Weights of a small GPT-style language model, trained from scratch on English Wikipedia.
Size: width 384, MLP 1920 GELU.
Training: 346M tokens, 5589 steps.
Each number is 50 + 15 x the weight over the matrix's rms, rounded and kept within 0 to 99. Layers, rows and columns count from 0.

# layer 3 MLP up, 1920x384, rms 0.0411, rows 17-53, columns 0-191
73 74 59 53 54 62 27 55 29 38 61 38 56 63 74 32 49 54 87 53 59 33 44 46 57 51 49 45 72 27 51 65 53 56 49 30 56 43 48 61 37 55 55 49 50 63 56 54 32 42 48 43 46 33 54 35 43 40 51 52 60 57 33 61 58 62 75 50 41 26 65 57 46 60 56 46 54 49 50 78 39 53 65 53 42 41 50 71 28 59 40 50 67 34 51 70 64 53 53 31 54 47 46 32 57 50 47 45 62 32 24 44 23 51 51 40 64 44 44 37 49 46 42 44 70 57 39 40 61 53 57 30 69 48 76 41 58 57 82 33 50 53 44 32 24 63 23 35 66 38 33 66 80 69 55 33 39 66 38 56 29 66 46 44 52 45 45 31 52 78 48 67 57 35 32 29 55 50 61 50 42 69 22 20 25 85 38 65 21 77 37 31
76 49 61 47 44 59 43 53 47 62 51 14 75 79 74 12 65 16 39 84 64 42 37 47 51 47 57 27 55 44 56 55 64 47 47 36 69 31 54 56 71 74 76 35 41 51 47 66 21 46 68 49 76 61 45 34 36 50 60 38 52 58 31 61 36 32 73 35 51 41 50 40 50 32 56 61 70 47 73 77 45 54 45 60 26 23 34 71 82 56 69 71 52 55 48 52 47 76 24 29 55 40 59 41 81 70 39 36 52 63 50 39 28 31 42 35 51 57 53 39 72 48 48 42 42 46 44 54 42 72 52 45 41 62 54 49 52 57 33 60 49 50 45 48 45 47 66 50 69 50 61 49 57 59 59 22 30 24 50 69 39 50 51 51 59 58 51 27 45 83 49 37 24 58 47 48 29 70 56 73 72 49 65 52 19 47 57 52 75 75 64 86
38 58 51 26 62 55 30 36 41 40 53 52 66 65 28 35 60 48 47 78 69 59 42 39 71 14 55 27 57 34 73 67 68 52 66 58 39 84 77 50 73 65 47 55 50 43 80 66 44 55 43 62 34 47 34 49 48 61 44 50 39 52 38 48 44 27 42 52 63 76 48 57 54 31 68 35 55 41 31 34 55 52 36 46 45 67 43 63 61 56 35 54 46 48 50 32 61 46 61 37 54 27 70 38 45 50 44 32 44 60 54 64 43 42 67 48 48 34 63 58 65 53 10 42 54 69 44 48 67 29 59 65 53 50 79 35 53 60 53 69 55 35 53 34 43 48 43 40 44 53 49 53 48 58 25 48 47 04 49 52 39 30 70 37 68 66 48 60 59 69 31 47 58 28 39 52 30 57 56 57 53 35 59 64 53 32 33 56 50 66 63 48
50 32 28 50 42 56 33 62 46 57 67 41 43 55 34 39 64 58 70 62 47 62 70 62 48 38 39 52 70 46 48 71 43 20 38 60 48 67 60 57 55 63 32 42 66 66 36 48 23 47 74 34 58 35 28 42 27 72 37 41 53 63 51 52 50 55 47 99 32 62 53 43 47 82 70 48 45 32 52 68 52 48 43 41 54 70 41 75 16 62 85 35 46 43 77 74 53 73 69 52 42 61 50 65 70 45 47 52 42 60 31 50 46 41 30 74 62 70 80 42 37 34 45 25 70 64 35 65 69 70 46 67 51 74 47 55 53 38 40 27 52 38 74 47 53 67 25 18 59 68 32 66 45 52 42 39 43 56 81 61 41 44 77 38 26 25 60 42 44 37 59 53 43 26 48 44 62 82 54 67 65 57 47 21 32 65 59 70 68 73 48 34
43 65 29 39 36 64 61 48 41 36 45 50 68 36 59 55 77 59 35 71 28 77 41 40 58 38 47 45 49 70 56 42 78 56 41 36 43 43 58 32 54 55 40 43 41 65 59 60 31 66 53 60 48 37 25 52 41 34 44 21 50 40 79 71 40 41 32 67 38 49 84 60 47 59 42 43 21 49 53 55 43 45 44 62 37 44 21 44 50 19 67 22 50 56 58 77 70 26 31 49 38 29 43 42 77 63 39 38 61 49 64 54 60 59 48 69 56 65 41 63 11 32 62 63 49 41 43 65 63 22 65 44 55 40 64 40 40 46 44 56 61 46 61 44 50 73 52 46 25 55 65 63 71 58 49 22 43 30 27 46 44 67 37 38 47 45 54 31 71 47 65 42 50 29 51 54 62 63 45 58 42 50 46 41 39 44 65 61 35 39 41 26
47 58 52 19 43 44 39 48 46 56 62 57 55 39 49 36 63 35 49 55 93 48 36 54 22 24 44 14 49 40 54 61 54 67 39 34 36 51 30 50 43 70 69 60 50 54 60 58 49 43 40 74 85 34 37 60 88 53 73 62 71 64 25 86 60 41 52 42 49 57 53 43 33 52 58 45 64 52 47 63 77 51 55 49 71 63 45 59 40 30 28 45 48 55 73 37 46 56 51 23 32 51 47 50 57 43 47 56 45 67 55 60 53 25 60 42 78 55 68 75 43 32 50 61 35 72 42 45 49 55 46 82 48 44 80 55 58 51 56 29 30 32 55 65 27 33 43 81 26 50 48 46 33 62 71 67 50 47 17 29 30 56 68 38 79 35 41 45 29 40 44 42 77 61 52 49 50 68 65 40 54 48 31 55 46 67 11 65 52 49 52 25
53 44 19 60 56 63 49 66 33 60 63 31 69 41 55 50 73 61 48 77 37 27 68 73 34 35 79 49 71 55 60 39 54 41 37 93 58 60 67 87 70 50 47 47 68 15 47 19 75 37 59 40 42 62 61 54 18 68 39 35 46 47 34 38 22 24 61 35 54 39 24 74 34 48 53 64 34 60 56 58 42 61 50 28 41 55 43 37 48 43 57 31 52 36 51 37 37 45 57 71 39 49 40 45 46 48 31 38 52 76 57 46 43 62 49 90 33 35 39 45 50 34 16 57 49 42 59 64 61 66 36 33 48 69 67 49 44 85 47 49 40 56 49 35 77 60 68 47 88 51 41 22 54 42 40 53 30 37 79 63 48 53 60 67 54 58 58 49 52 37 43 66 43 34 69 41 19 71 43 61 49 27 60 37 30 46 45 42 78 47 56 50
71 65 38 30 46 49 74 60 54 75 53 57 34 48 37 51 60 54 71 72 47 38 79 49 40 65 78 68 57 23 60 36 50 62 64 49 55 42 68 47 56 57 54 30 62 46 60 63 42 62 91 75 80 65 45 65 39 36 48 43 17 33 30 73 23 48 52 69 50 78 25 59 59 40 46 55 65 61 51 57 56 48 55 64 67 67 45 45 44 42 46 43 51 55 55 54 17 75 42 70 45 33 56 24 94 38 62 78 36 10 38 38 33 54 51 46 41 53 47 49 72 31 41 41 62 50 45 77 61 88 70 52 26 44 54 47 73 26 52 36 56 47 40 41 49 84 47 50 40 62 32 57 82 53 46 70 68 84 39 35 27 40 63 55 27 48 50 30 56 61 30 71 35 72 53 53 66 49 34 56 47 60 52 39 24 62 68 56 52 50 47 38
52 76 68 37 50 49 46 23 58 46 73 52 50 62 51 36 44 49 47 60 51 53 57 65 33 64 56 48 34 68 40 62 36 67 60 47 49 38 58 60 40 54 57 45 64 58 44 68 24 67 44 53 58 38 50 57 41 55 57 43 47 59 35 62 33 58 38 49 49 61 36 42 49 43 55 59 42 58 54 62 45 48 34 53 63 38 37 31 34 55 55 69 44 54 42 35 36 40 27 50 58 27 53 79 55 33 42 39 45 65 50 55 42 41 36 48 35 43 65 59 86 39 58 36 65 55 59 44 54 28 47 27 52 49 60 55 35 45 45 62 66 54 43 01 45 97 55 58 33 51 62 31 17 61 23 56 36 67 51 70 56 44 46 50 49 64 25 17 54 50 46 66 56 72 60 65 46 49 00 77 35 74 57 61 39 79 60 41 55 69 35 51
66 46 47 37 45 51 71 71 32 50 51 37 54 63 33 55 49 52 67 30 61 61 60 88 47 83 22 65 31 47 41 47 36 88 42 50 36 31 19 60 33 65 50 46 79 41 33 35 51 27 60 48 72 62 54 73 52 48 64 31 28 34 42 45 37 73 25 34 52 40 23 43 10 57 43 43 27 53 54 65 57 32 75 50 15 34 25 56 69 41 66 65 52 46 62 48 42 48 61 58 74 38 53 68 55 63 45 54 47 49 41 57 58 25 23 60 35 41 68 51 37 47 60 71 56 34 62 32 64 57 75 37 48 41 69 39 68 55 56 36 40 26 50 48 69 52 27 65 49 81 21 51 34 60 66 34 55 55 64 69 65 65 45 90 43 50 43 52 51 31 69 49 48 52 46 55 54 63 36 53 42 58 46 32 16 52 34 39 44 57 48 90
44 57 36 40 55 28 55 16 48 46 52 39 38 46 34 58 47 65 55 47 61 54 40 51 38 35 56 26 38 56 61 55 44 47 59 42 56 46 39 43 47 50 50 36 28 30 55 16 79 51 43 38 65 54 46 39 59 50 63 58 50 59 45 56 48 80 63 77 42 40 43 38 39 26 54 28 72 69 45 59 75 27 37 54 38 42 60 59 66 37 59 16 58 46 49 60 46 51 57 55 35 49 63 44 52 48 37 47 50 56 45 43 65 63 67 43 29 33 69 41 71 40 63 40 46 47 53 41 32 55 36 52 76 56 57 55 52 61 52 51 67 56 34 41 53 48 68 41 67 58 39 63 72 40 64 30 30 48 45 44 55 31 39 73 65 59 67 54 45 39 48 59 38 44 62 58 26 81 68 64 48 51 52 31 69 54 50 41 68 70 61 51
42 33 37 61 42 49 27 46 53 38 49 33 64 75 62 05 58 67 75 58 71 67 63 37 69 30 59 37 58 55 44 30 42 43 52 60 58 54 78 73 52 63 46 59 61 47 48 63 16 30 40 33 45 38 55 50 40 25 31 31 35 44 45 64 51 71 32 66 60 50 54 63 21 55 75 65 61 22 62 54 36 57 27 42 68 37 50 76 67 33 07 27 61 30 56 25 36 59 57 39 56 55 26 50 66 57 26 39 41 26 53 44 59 24 38 57 57 67 59 40 36 53 66 61 72 24 38 54 69 42 60 40 69 70 76 25 58 42 30 61 53 56 59 35 35 75 31 54 55 59 12 42 36 53 53 68 46 37 31 52 35 49 43 57 54 37 73 46 43 53 52 48 58 36 38 51 55 53 61 63 37 85 37 23 39 44 41 60 59 37 71 69
47 64 33 61 45 29 75 73 29 41 56 43 45 66 79 55 36 51 41 62 47 37 51 73 31 44 54 59 49 31 46 76 62 64 33 29 39 15 37 56 32 32 64 54 38 61 07 42 49 32 74 54 43 56 48 61 72 66 20 30 57 44 70 56 33 34 41 56 35 21 56 54 42 42 52 57 37 57 36 49 52 33 57 54 61 53 64 62 72 51 53 40 62 64 48 44 16 69 33 33 59 48 64 62 61 47 29 53 35 28 62 46 43 68 44 40 53 45 49 39 59 65 63 42 77 41 63 64 41 49 54 33 72 39 48 39 29 71 20 68 65 69 46 27 27 25 38 53 40 46 40 47 42 40 73 80 78 51 67 78 61 44 50 77 36 28 29 76 96 45 24 58 22 49 12 52 64 44 49 60 47 32 58 55 53 57 47 53 62 43 60 54
78 37 63 40 41 47 46 60 56 33 56 47 71 54 50 60 50 31 73 67 65 28 12 52 69 32 38 41 40 55 48 42 49 50 08 36 80 65 60 26 27 66 36 49 41 69 40 08 42 51 30 63 68 48 35 39 61 65 40 61 70 31 45 58 32 56 46 54 67 49 64 52 31 28 66 52 44 40 62 29 65 44 56 54 41 55 51 03 34 37 76 28 53 70 75 68 35 38 72 31 44 36 52 39 48 66 46 63 43 87 77 45 49 27 15 53 70 31 49 64 54 18 54 35 30 68 51 59 64 40 42 55 61 26 45 42 51 52 33 39 57 65 27 42 38 59 38 72 43 21 43 73 75 28 24 19 69 24 50 56 38 68 64 55 48 58 42 51 32 42 59 59 31 79 32 28 37 54 28 55 77 44 54 57 26 55 46 30 58 60 61 73
56 63 69 48 49 33 36 42 58 55 58 47 56 52 55 38 61 48 48 51 46 20 51 58 76 52 50 14 60 70 48 62 31 43 23 68 25 09 39 24 51 48 37 87 51 69 41 68 38 39 43 38 68 35 58 29 60 56 34 49 52 41 29 80 34 42 41 43 36 38 68 54 35 39 35 37 49 56 45 45 29 11 87 59 23 49 42 61 65 46 64 19 45 52 71 58 42 32 81 56 37 32 36 48 37 72 42 39 66 42 53 57 17 54 52 72 34 48 55 62 40 41 45 61 51 33 30 34 57 68 36 47 45 65 57 46 24 63 60 56 46 37 25 40 58 53 64 49 29 35 56 51 50 49 51 47 59 09 69 42 50 59 55 81 46 52 42 68 60 68 54 50 45 46 53 50 35 61 37 59 63 57 50 46 42 50 50 37 52 81 57 36
59 38 44 82 38 47 66 34 49 75 77 38 35 24 74 64 52 48 62 36 30 50 81 70 38 34 45 82 34 33 58 39 50 64 58 25 32 29 39 58 43 64 39 51 48 55 31 77 54 38 67 31 43 77 47 16 19 50 48 08 66 26 73 77 39 40 39 45 27 51 62 10 57 50 52 37 39 04 48 52 29 61 45 49 54 43 42 72 56 63 29 54 25 65 56 56 33 33 47 57 43 52 33 18 36 61 33 70 65 38 43 73 43 57 32 71 60 48 61 48 47 58 35 88 30 56 57 49 61 42 35 34 59 44 49 55 67 40 40 51 91 46 48 47 31 40 31 49 42 57 33 46 53 43 59 61 36 60 77 50 58 24 36 99 38 51 18 44 37 63 34 69 56 54 84 36 52 45 49 75 48 88 28 31 25 89 33 48 66 79 24 60
62 44 50 29 47 69 45 30 50 54 71 49 52 41 68 42 44 53 85 50 55 67 43 65 41 62 53 60 49 47 46 45 35 44 16 48 66 54 41 47 60 56 44 71 51 44 58 62 60 28 47 39 50 32 48 35 31 42 79 54 53 78 61 56 46 51 57 48 36 44 37 43 44 62 35 57 64 61 42 53 46 55 59 52 49 45 48 40 41 58 69 37 67 58 44 55 57 52 37 41 43 52 71 44 59 81 50 56 51 41 56 76 49 47 75 37 43 58 38 32 59 34 51 65 62 45 35 41 43 73 72 64 36 42 71 46 52 31 77 57 22 19 55 56 47 62 50 54 60 36 37 73 80 39 43 45 33 73 34 58 47 34 54 68 55 69 11 51 49 28 58 49 41 53 45 62 36 61 35 84 42 13 38 23 50 48 38 59 70 84 52 31
39 51 32 58 42 39 19 55 35 43 64 47 65 48 67 49 82 50 50 62 69 45 47 27 61 40 29 78 60 56 69 48 58 61 45 63 46 45 65 61 53 60 39 55 26 49 78 42 52 69 48 53 58 19 35 59 51 64 50 51 57 58 24 56 39 32 47 60 56 35 59 56 54 35 54 58 52 32 31 49 16 48 62 40 35 28 34 32 59 52 07 72 66 70 55 56 24 51 58 36 60 46 40 32 71 26 54 56 59 10 60 40 37 51 46 28 35 62 66 50 55 66 55 43 50 50 62 49 59 48 49 25 51 41 41 61 43 57 66 66 66 24 67 10 59 29 49 76 48 46 54 33 64 57 43 52 65 50 37 58 32 29 69 41 54 46 49 36 69 59 54 26 11 32 61 61 65 35 45 42 46 71 52 62 17 60 68 30 35 54 25 11
67 46 22 73 21 58 18 39 42 60 51 40 23 43 59 29 70 52 59 37 45 48 72 45 24 32 71 52 26 45 43 51 76 58 41 51 45 41 62 44 77 60 32 39 54 59 27 49 60 45 56 40 59 36 27 57 62 41 65 58 39 51 25 55 35 48 39 64 38 29 52 56 67 46 64 35 20 00 48 47 32 19 40 40 56 53 80 52 64 51 44 48 70 73 68 45 45 45 58 63 42 49 62 34 80 73 54 46 61 38 44 46 41 25 39 58 57 34 66 49 26 63 26 58 49 53 40 99 50 76 43 32 45 32 62 76 56 49 47 24 62 55 41 77 31 47 36 64 52 32 54 60 49 55 36 38 08 65 55 58 55 48 41 68 42 49 26 44 30 23 89 40 42 25 56 40 41 25 54 69 84 58 25 48 48 59 46 14 58 38 62 63
35 44 34 33 30 44 76 46 50 54 54 61 47 45 63 70 45 58 68 63 58 52 72 56 60 54 40 52 36 25 23 55 60 57 49 53 49 44 70 36 22 74 56 25 74 56 41 25 29 45 74 35 47 36 40 32 26 45 59 37 61 59 61 67 48 43 57 58 32 41 67 49 52 68 53 32 48 56 66 56 25 38 59 40 68 56 38 44 48 36 59 38 62 76 49 44 38 57 56 43 60 53 55 44 69 44 40 55 51 39 64 62 71 13 72 33 42 53 52 48 38 57 48 54 76 50 38 67 62 51 82 43 74 26 66 47 37 71 24 57 59 69 55 16 53 33 62 36 13 44 34 56 74 48 59 49 39 48 56 46 24 71 51 58 40 33 51 67 59 62 53 21 57 81 43 49 54 33 68 53 70 44 62 64 47 40 48 37 36 40 63 68
74 57 53 54 48 48 44 18 29 36 52 56 61 50 37 45 45 45 45 54 23 32 45 98 54 58 55 37 40 46 35 55 30 48 58 35 32 75 20 78 52 50 52 59 42 57 66 32 87 51 44 52 66 53 39 23 33 45 72 47 45 41 32 57 38 36 50 14 40 50 52 54 41 47 41 53 56 48 50 47 61 67 85 50 81 70 65 37 56 38 52 45 33 53 59 39 44 49 63 31 58 40 41 31 68 74 45 55 54 50 48 28 95 74 39 56 27 26 47 58 64 43 61 39 41 50 39 58 40 24 45 34 65 55 49 65 73 45 62 84 38 58 63 56 54 60 41 75 42 60 63 50 44 55 54 57 69 30 55 76 47 43 59 49 52 66 38 75 73 52 67 49 53 35 71 51 68 44 43 84 40 36 61 28 44 30 40 53 53 67 42 34
42 52 45 73 25 55 23 58 28 62 79 35 28 59 68 69 52 03 32 72 67 67 64 50 42 90 37 59 52 24 26 54 29 73 53 57 60 46 59 32 33 65 35 63 80 19 74 58 58 53 51 59 50 66 76 46 82 56 76 42 45 65 70 26 42 52 29 26 72 59 49 43 27 54 44 53 66 41 39 22 33 39 75 57 62 48 19 45 49 86 22 71 49 51 65 14 33 68 71 55 53 27 67 65 60 58 32 61 40 84 71 50 79 58 54 68 54 70 70 38 69 51 53 44 31 25 38 87 66 45 47 26 58 69 42 55 59 56 29 64 28 70 45 48 48 56 25 69 40 61 35 64 36 57 42 44 48 36 52 43 52 43 66 70 63 56 26 50 36 49 32 56 46 34 34 28 36 36 59 54 48 62 57 50 17 65 44 29 80 68 41 43
60 49 57 67 01 21 47 21 52 28 30 51 34 62 53 27 51 49 36 56 53 33 90 53 57 42 59 37 20 52 53 66 58 47 09 50 61 63 66 78 59 52 47 52 56 63 45 65 45 34 37 39 19 30 48 67 74 55 35 39 22 84 43 78 25 68 54 47 72 53 57 65 58 45 67 68 45 42 72 59 62 41 39 39 56 49 08 09 39 54 47 81 73 47 77 55 59 43 69 18 53 45 38 40 63 38 38 64 30 55 53 57 47 40 54 58 65 33 76 59 47 28 36 70 59 72 36 42 60 39 56 59 53 70 34 44 64 55 41 57 46 73 44 36 78 46 23 87 45 41 29 73 69 58 49 53 48 30 29 51 44 81 84 63 57 50 71 51 40 66 44 18 38 72 90 62 44 53 37 64 44 40 49 37 22 74 38 54 50 75 52 62
39 23 44 56 58 54 61 75 44 69 39 28 56 40 49 31 67 38 50 40 40 39 73 37 65 28 67 51 48 58 41 38 50 40 53 35 31 49 42 65 63 55 72 56 61 68 67 71 58 67 69 66 62 72 38 63 61 45 71 31 60 55 68 52 38 40 29 52 37 36 88 56 48 42 61 52 42 47 60 69 38 30 48 50 76 47 77 61 69 23 40 61 94 53 57 46 28 61 53 45 71 58 52 13 26 62 46 57 33 26 54 59 38 34 50 47 73 45 51 31 61 40 42 65 60 51 37 36 60 58 33 46 31 50 61 72 66 85 07 51 42 41 43 50 60 14 62 64 35 19 44 63 53 51 59 60 40 60 43 52 59 45 59 62 39 22 65 58 45 51 58 56 66 30 61 32 78 21 43 51 40 60 38 69 65 41 35 58 40 51 48 51
62 53 76 39 27 49 34 36 38 68 62 45 67 64 75 66 50 57 55 28 34 24 45 79 35 62 54 32 60 47 52 62 56 79 61 61 45 34 45 57 38 33 45 50 53 56 37 43 70 80 41 62 56 35 58 37 34 39 67 49 66 88 36 83 54 37 60 26 42 46 29 34 26 33 62 51 34 35 51 42 36 97 68 43 35 30 37 50 43 70 30 28 56 45 69 43 43 48 45 39 46 70 20 55 62 25 45 42 40 49 52 65 20 57 45 49 53 60 61 29 26 34 55 43 38 56 37 45 30 51 55 41 53 48 76 62 36 59 48 42 15 29 51 49 46 48 15 80 58 56 42 64 21 54 69 51 47 55 50 70 47 36 42 50 42 25 55 61 50 51 63 40 26 56 63 49 64 54 39 54 62 40 00 50 39 45 62 80 45 68 69 35
66 54 31 68 44 22 55 42 31 61 52 32 65 46 53 44 74 53 44 53 60 41 41 55 45 68 63 61 59 48 45 41 55 46 41 59 64 52 55 58 54 48 49 56 61 54 47 66 54 73 50 51 62 15 55 50 68 66 62 22 72 69 50 64 37 57 59 50 65 63 65 34 55 18 52 55 68 41 42 67 24 71 71 29 46 35 16 51 54 56 17 63 23 46 50 40 22 58 52 64 54 47 39 59 44 23 36 51 38 62 46 53 71 33 21 68 29 60 54 71 30 51 33 78 46 50 21 39 31 46 48 63 40 72 81 31 27 39 40 33 49 60 72 50 19 57 56 34 59 51 55 40 57 56 39 41 41 54 44 58 48 32 46 48 45 84 60 55 17 47 35 68 48 00 83 73 48 50 87 58 32 53 66 33 53 62 71 47 39 32 08 45
66 66 43 54 41 40 88 80 53 61 40 42 54 53 36 59 60 37 65 43 72 42 48 68 50 56 92 38 36 35 51 47 36 71 48 33 44 21 40 36 37 79 58 26 50 72 55 25 50 36 55 46 54 54 54 77 62 44 53 44 64 55 41 41 51 53 82 48 42 27 42 36 33 59 73 74 41 38 32 73 64 43 74 30 68 44 26 34 56 62 61 54 43 59 69 23 51 82 45 21 45 47 65 28 67 50 47 74 43 50 51 40 53 24 54 41 75 19 54 54 38 65 50 40 96 29 53 76 73 89 41 55 62 58 79 49 90 45 57 34 80 37 47 39 12 24 39 42 57 44 77 54 38 68 35 26 52 59 30 81 40 42 54 69 41 49 60 54 56 49 77 73 42 75 42 39 44 40 43 50 13 23 88 34 47 45 54 66 48 29 40 73
74 32 46 33 40 32 46 50 55 40 47 46 29 89 50 52 50 64 44 66 60 29 42 52 25 61 19 55 51 44 62 49 49 52 50 40 67 52 68 66 46 45 34 57 85 47 54 51 43 24 74 23 77 50 51 49 47 15 46 36 57 62 27 33 47 38 64 34 65 47 65 59 40 63 56 51 80 43 69 53 47 57 54 56 78 43 34 50 47 51 49 66 39 59 59 62 70 65 42 36 49 59 62 42 75 52 71 49 59 44 54 45 52 44 46 39 66 40 42 40 65 40 38 59 43 46 51 66 75 74 37 43 24 65 45 61 41 39 50 34 68 61 60 67 34 40 52 53 66 83 29 40 60 52 44 36 54 48 47 25 35 30 62 67 54 55 33 35 74 54 44 54 53 51 69 55 71 43 60 78 71 34 52 49 64 32 57 40 66 67 47 39
66 42 49 54 63 48 53 67 61 43 66 62 38 58 52 23 41 66 34 58 72 76 60 63 29 44 70 60 51 59 60 31 48 40 42 46 53 44 25 56 58 52 41 30 83 34 51 79 57 19 55 65 56 59 57 82 50 57 63 46 15 35 54 51 41 38 31 44 49 55 52 37 58 47 53 48 41 57 73 62 50 56 61 37 36 40 55 59 42 29 48 73 49 41 62 47 50 59 55 53 47 54 40 74 34 48 54 64 62 44 40 59 42 43 65 62 35 46 30 51 55 54 81 63 58 51 67 59 61 35 55 46 38 47 72 32 55 46 39 46 51 60 40 67 49 53 48 64 33 42 92 54 35 42 42 28 41 66 66 71 51 41 35 75 25 39 46 52 48 36 52 50 35 55 46 50 41 46 45 61 40 56 47 48 14 70 45 36 50 42 62 66
66 19 28 59 34 39 55 40 03 59 54 82 82 66 76 64 67 58 32 20 60 27 86 52 44 70 62 79 13 61 71 31 56 43 53 58 31 47 49 54 39 61 35 35 67 53 51 51 54 47 84 42 46 52 37 26 25 31 48 41 47 56 52 71 37 47 43 53 53 71 51 45 62 30 53 47 49 72 31 52 65 59 60 48 18 59 41 57 53 66 74 36 37 61 61 49 50 44 41 39 53 32 40 65 94 63 31 85 22 52 47 41 61 78 64 44 40 52 68 39 60 45 54 66 49 39 32 58 36 59 38 28 50 64 59 28 74 50 33 50 60 52 62 35 45 18 63 47 45 52 36 67 85 41 59 25 38 44 52 50 52 42 18 58 58 45 43 47 42 37 13 44 31 71 71 33 53 39 54 49 57 43 60 54 30 46 32 52 76 56 77 60
42 51 55 53 33 60 53 59 52 32 48 51 41 50 25 78 28 51 84 50 36 46 51 07 48 50 71 99 67 66 29 33 47 75 38 40 33 62 58 46 34 61 69 68 12 42 26 64 24 63 59 52 40 54 54 55 27 51 49 49 78 36 45 75 50 29 53 48 37 43 50 56 48 49 54 50 33 47 69 43 33 46 51 38 38 55 70 42 53 48 39 77 63 20 53 56 42 41 63 42 47 43 72 83 36 41 43 60 48 36 40 20 46 47 61 73 48 34 66 06 54 46 43 32 41 79 52 66 55 76 48 57 55 47 48 55 33 57 63 76 58 48 63 49 41 55 30 51 51 51 45 55 59 46 86 66 41 50 50 58 40 47 62 66 56 62 44 58 35 34 79 57 31 54 67 33 76 43 58 53 57 51 58 70 58 38 81 33 36 62 31 49
51 56 25 78 30 56 38 69 46 61 48 43 42 66 39 59 55 38 46 46 90 50 44 50 90 39 36 65 30 56 39 28 26 74 42 80 65 74 33 51 40 70 60 41 47 45 53 38 54 31 53 51 38 59 36 51 43 39 62 38 42 58 57 55 44 32 35 38 64 28 58 54 32 54 42 57 82 67 54 51 62 41 53 50 48 56 53 53 50 29 52 56 38 50 42 47 29 34 59 51 58 28 51 60 56 65 39 43 33 46 21 77 72 45 42 53 42 38 74 53 87 29 40 15 72 49 16 35 28 59 67 35 04 32 43 59 34 40 41 62 58 63 59 84 47 54 51 45 61 51 63 47 42 33 35 55 65 55 62 39 47 49 66 70 46 75 31 27 59 77 51 35 18 58 34 50 84 51 43 42 61 40 82 67 71 38 39 74 80 62 52 49
85 57 35 51 60 62 58 41 37 68 54 15 41 63 47 32 62 74 36 59 47 54 35 56 81 37 52 57 38 58 47 52 62 29 82 61 67 46 35 59 45 73 60 60 49 51 46 65 73 63 48 73 59 43 34 52 32 42 60 63 56 16 42 47 48 65 38 66 59 71 53 68 36 70 62 46 72 53 37 30 38 35 46 67 50 48 49 46 59 74 42 46 56 80 78 53 47 58 67 37 30 59 32 49 44 32 34 51 46 28 46 63 79 56 47 52 49 16 35 63 36 45 43 51 53 48 42 57 55 43 57 41 49 26 49 49 52 61 43 35 42 52 20 62 60 48 45 52 57 56 42 44 51 44 23 59 43 42 48 96 51 70 48 60 41 31 72 67 41 50 78 46 51 65 62 48 49 62 43 50 69 23 48 44 35 74 50 87 46 28 69 53
54 46 40 56 42 51 51 49 30 62 57 56 47 50 76 34 46 22 39 66 44 30 39 39 70 34 56 47 31 38 48 79 71 53 51 90 55 44 52 43 62 40 60 19 62 39 69 31 39 55 48 42 73 46 75 49 71 61 47 37 53 51 64 70 17 59 36 19 57 51 41 38 34 38 83 51 52 47 76 64 39 37 59 28 49 58 35 50 53 69 57 41 55 54 64 36 44 42 55 54 45 09 62 45 64 58 45 53 41 79 14 61 50 45 50 60 51 48 54 59 52 33 64 41 48 47 38 48 47 71 53 48 35 40 59 71 66 62 53 45 48 84 48 51 35 46 52 32 46 40 46 57 70 45 42 46 48 39 56 26 43 35 61 59 66 40 73 54 51 45 59 61 52 06 34 47 09 56 37 35 54 80 49 67 68 60 36 46 29 71 37 51
85 62 35 65 33 46 31 34 38 51 46 60 56 53 55 61 56 43 46 44 16 35 55 61 21 41 44 78 54 46 42 60 55 51 55 51 66 47 39 71 36 38 34 63 55 76 42 48 36 44 62 34 56 63 41 56 59 34 54 30 45 51 45 58 39 58 36 30 34 55 48 56 56 71 72 44 56 38 35 54 38 83 74 43 84 38 28 56 51 59 53 50 35 32 76 58 47 54 42 46 43 43 29 39 70 37 34 39 32 42 47 84 43 39 49 29 55 32 44 78 22 33 64 61 67 37 32 57 42 14 73 55 37 47 29 36 49 31 44 58 73 60 74 49 28 61 31 61 41 68 57 66 58 58 55 68 41 54 56 60 41 32 57 40 79 54 52 60 46 64 64 24 55 32 85 28 38 19 36 75 34 39 70 63 48 66 29 42 54 59 54 45
68 56 55 56 44 65 35 29 39 54 51 13 46 73 28 51 20 55 63 59 57 74 41 38 89 56 46 30 50 65 55 56 54 94 50 42 26 70 40 49 59 62 52 58 38 43 72 35 37 45 37 73 88 44 44 66 32 35 50 47 46 51 19 72 55 72 41 18 57 40 78 61 37 38 35 44 71 33 49 49 25 73 44 54 40 62 39 49 23 29 38 73 75 61 60 53 29 61 75 58 29 44 50 34 39 45 67 70 68 49 72 36 74 62 54 61 48 51 43 50 34 50 50 56 57 42 45 67 58 66 54 47 49 75 73 51 40 22 71 66 50 47 39 48 49 35 44 67 57 49 32 76 15 46 57 53 13 36 72 67 39 37 47 60 42 66 60 37 66 42 39 54 35 21 50 39 64 57 27 50 47 38 36 60 36 27 58 39 67 75 58 37
51 44 44 35 76 53 56 05 60 49 44 36 86 43 45 48 39 48 59 64 67 27 81 74 67 44 25 46 58 64 43 78 73 28 57 27 70 29 49 77 65 56 61 49 54 57 63 63 49 47 47 70 56 43 32 42 72 27 61 36 33 41 30 77 47 62 55 37 56 38 69 45 37 80 35 45 25 30 54 43 26 61 62 39 72 35 27 76 51 46 43 56 30 52 54 44 28 43 56 28 45 37 50 56 54 37 32 48 51 60 45 37 85 23 49 57 31 55 55 47 52 46 46 48 62 66 33 50 70 73 54 54 38 41 76 49 29 22 43 75 69 88 51 27 66 63 22 65 24 48 25 56 29 77 39 41 64 57 68 41 41 57 64 51 41 49 55 37 38 59 31 50 50 51 50 69 45 75 44 69 34 48 47 31 39 53 46 63 38 48 57 48